{"n_layer": 14, "d_model": 128, "vocab_size": 8192, "activation": "gelu", "tie_embeddings": false, "parallel_block": true, "init": "uniform", "warmup_steps": 200, "decay_shape": "linear", "batch_tokens": 16384}
Each number is 128 + 32 x the weight over its row's rms, rounded and kept within 0 to 255. Layers, rows and columns count from 0. The size above them is the row's rms in percent of the matrix's.

# layer 5 MLP up, 448x128, rms 0.199, rows 105-125, columns 0-63
size [ 90 134  96  94  83 105 106  85  87  87 104  98  95  99  92 123 119  98 117  77  99]
[[142 108 105 162 134 226  99 112  83 142 141  96 116 156 106 129 148 122 149 128 118 127 121 105 143 143 162 164 105 168  86 135 144 103 100 153 104 150  96 135 155 114  95 166 169  84  99  84 137 171 171  67 136  93 160 126  96 123  82 135 113 165 116 167]
 [195  80 166 164 118  90 112  96 144 137 136 132 171 133 161 150 108  86 208 132 131 130 129 150  82 127  77 202  92 122  99 132 120 137 124 129 126 126 113 145  75  92 147 146 108  95 115  75 126 118 128 111 142 171 142 225 110 117 150 143 124 136 195  92]
 [ 95 129 161 172 129 141 124  96 169 108 130 165 137 111 134  70 137 153 153 134 175  50 117 154 111 144 181  65 100 128  77 153 154  94  98 156 215 102 156 110 100 168  64 108 129 149  96  68 195 171 109 104 103  72 118 154 121 106 121  96 127 180 120 133]
 [162 138 118 105 105 138 150 112  94 180  53 117  77 120 140 142 102 111 144 150 135 114  54  90 196 140 116 183 189 134  86 100 117 127 115 115 154 144 154 104 111 176 167 164  87  74 161 124 134 112  76 110 160  72 149 154  90 124 106 171 133 103 162  87]
 [154 130 128 167 108 169 106  80  82 115 159 102 146 114 180 168  91 136 127 182  86 143 156 149  94 165 127 100 145 149 159 147  99  90  97 168 156 125 153 120  70 204 152 125  61 105 167 168 156  82 141 179 120 126 105 161 156 181 154 124  93 143 134 149]
 [146  71 135 140 125  94 119 103 126 150 101 130 137 133  99 133 118  55 192 125 144 128 122 130  88 100  62 135 145 111 116  85 118 105 174 170 159 148 164 144 126 129 158 112  90 161 123 154 161 129 131  82 145 124 147 126 131 109 118 154 112 108 164 178]
 [125 137 125 194 180 141 111  91 153 161 168  87 134  94 138 119 150 168  63 177 113 140  77 118 146 157 193 136 102 137 143 142 123 121 153  77 100 145 107 140 172 104  92  82 117  90 147  75 126 128 128  93 159 118 174 118 164 144 123 132 110 181 152 139]
 [108 120  95 128 157 123 148 154  90 118 132 102 116 106 131  95 109 130 127 133 133 181 122 116 171 123 144 128 119 155 127 138 147  34 117 168 128 152  96 152 116 150 101 124 107 195 139 100 135 128 145 190 181 156  93 122 157 104  51  87 132  67 148 122]
 [121 144 149  91  91 136 129  36 138 146 115 107 117 150 152 128  96 103 115 130 179 108 139 124 109 137 104 136 109 152 128  96 163 150 137 178 114  64 104 148 185 115 198 132  75 109 149 121  81 134 178 155 153 116 163 112 110 112 172 164 121 153 133 144]
 [117 144 147 139 193 122 193 196 121  97 112 152  73 122 125 174 165 145 172 124 128  72  40 119 185 106  88 169 109 133 128 134 108  83 135 110 115 143 147 174  76 145 120 121 147  47  94 169 156 149 121 165 102 143  93 121 162 152 113 144 165 109  96 145]
 [163 125 137 138 122 126 140 184 132  74  72 171 110 123 153 153 132 163 127  97 125  88 182  86  93 145 183  98 105 120  99 167  93 126 105 112 139 115 123 144 113 167 156 191 156 139 121 146 117 134 133 122 113 130  74 103 117  86 165 110 116 192 136 104]
 [142 121 138 122 117 197 108 114 108 137 167 195  75 148 189 144 197 115 148  98 118 123  76 141 138 108 193 173 146 161 139 115 152 169 121  75  72  65 134 144 137 173 183 113 127 122 122 128 129 139 117  72 133 105  94 126 100 177 145  54  81 128  83 141]
 [131 188 121 147 113 136 129  77 117  88 107  93 101 135 128 147  87  71 154 144 110  88 138 156  69 159  86 140 125 112 171 186 147 130 127 150 122 150 192 113  75 173 104 123 158 154 153 107 156 157 147 182 153 152 123  26 128 119 110 149 116 150 154  79]
 [114 140  71 165  88  95 117 133  79 110 146 136 131  89 116 143  39 111 136 179 159 129  58  71 126  71 175 127 105 148 140 117 153 102 153 144 186 147 114 139 111 109 125 150 162 115 132 107  95 148  91 123  45 112 104 106  78 126 173 171 135  46 153 103]
 [164 143  84 191 179 128 145 117  90  90 158 114 135 108 134  59 162  85  87 109 144 107  60 149 161  65 148 123 137 106 102 104 138 140 109 132 127 141 149 158 184 131 131 152 113 120  64 109  91 142 138 105 103  92 194 115 105 179 114 142 153  75 121 137]
 [159 126  67  90 117 193 113  71 160 129 126 125 101 146 172 164 117 142 121 101 133 117 145  66 114 121  88 123 121 139  91 119 151 180 130 114 157 149 152  77  58  98 139 172 128 137  99 150 132 162 102 161 130 133 131  99 154 154 185 168  74  98 153 100]
 [121 113  79 149 170  95 138  84 156 158 125 106 128 198 103 155 116  94 169 122  43 111 134 169 154  96  96 178 100  60 127 151 125 119 114 116 157 129 151  89 108 101 168 135 143 142 152 160  98 113  80 126 120 173 113 143 135  54 101 138 138 140 151 199]
 [ 89 125 117 167  92 122 120 100  91 113 125 105 114 123 149 115 159 117 143 141 126 139 145 152  58 104 141 148 159  84 177 183  72 150 158 100 169 173 151 155 148 158 174 156  92 130  85 127 170 109 179 140 133  71 147  63  99 138 178  65 110  84 133 102]
 [156  90 103 122 168 114 108 168 133 132 106 113 149  97 143 173 141 165 193 155 166 155 137 131 103 112 104 186  95 134 127 149 121 127 124 125 151 148 128  66 175 103 105  80  73 150 184 120 205 138 104 118 126  92 169 171 146 136  96 191  64 144  85 144]
 [209  95  96 113 157 112 159 139 156 130  93 141 152  73 166 139  42 128 195  77 134 138 111 125 163 135 129 129 104 109 139  96 134 118 134 107 200 151 147 195 109 160 167 120  77 163 144 130 195 157 156 130 124 150 141 134 117 147  92 144 170 101  94 129]
 [115 102 138 129 141 148 128 117 106  99 133  63 152 126  88  75 171  78  78 151 151 140 107 138  81 116 191 175 118 140 148 124 116 128 131 131 182 140 105 153  92 111 135 168 111 133 111 143 155 172 139 134 185 116 109 137 123 151 121 108 161 115 176 123]]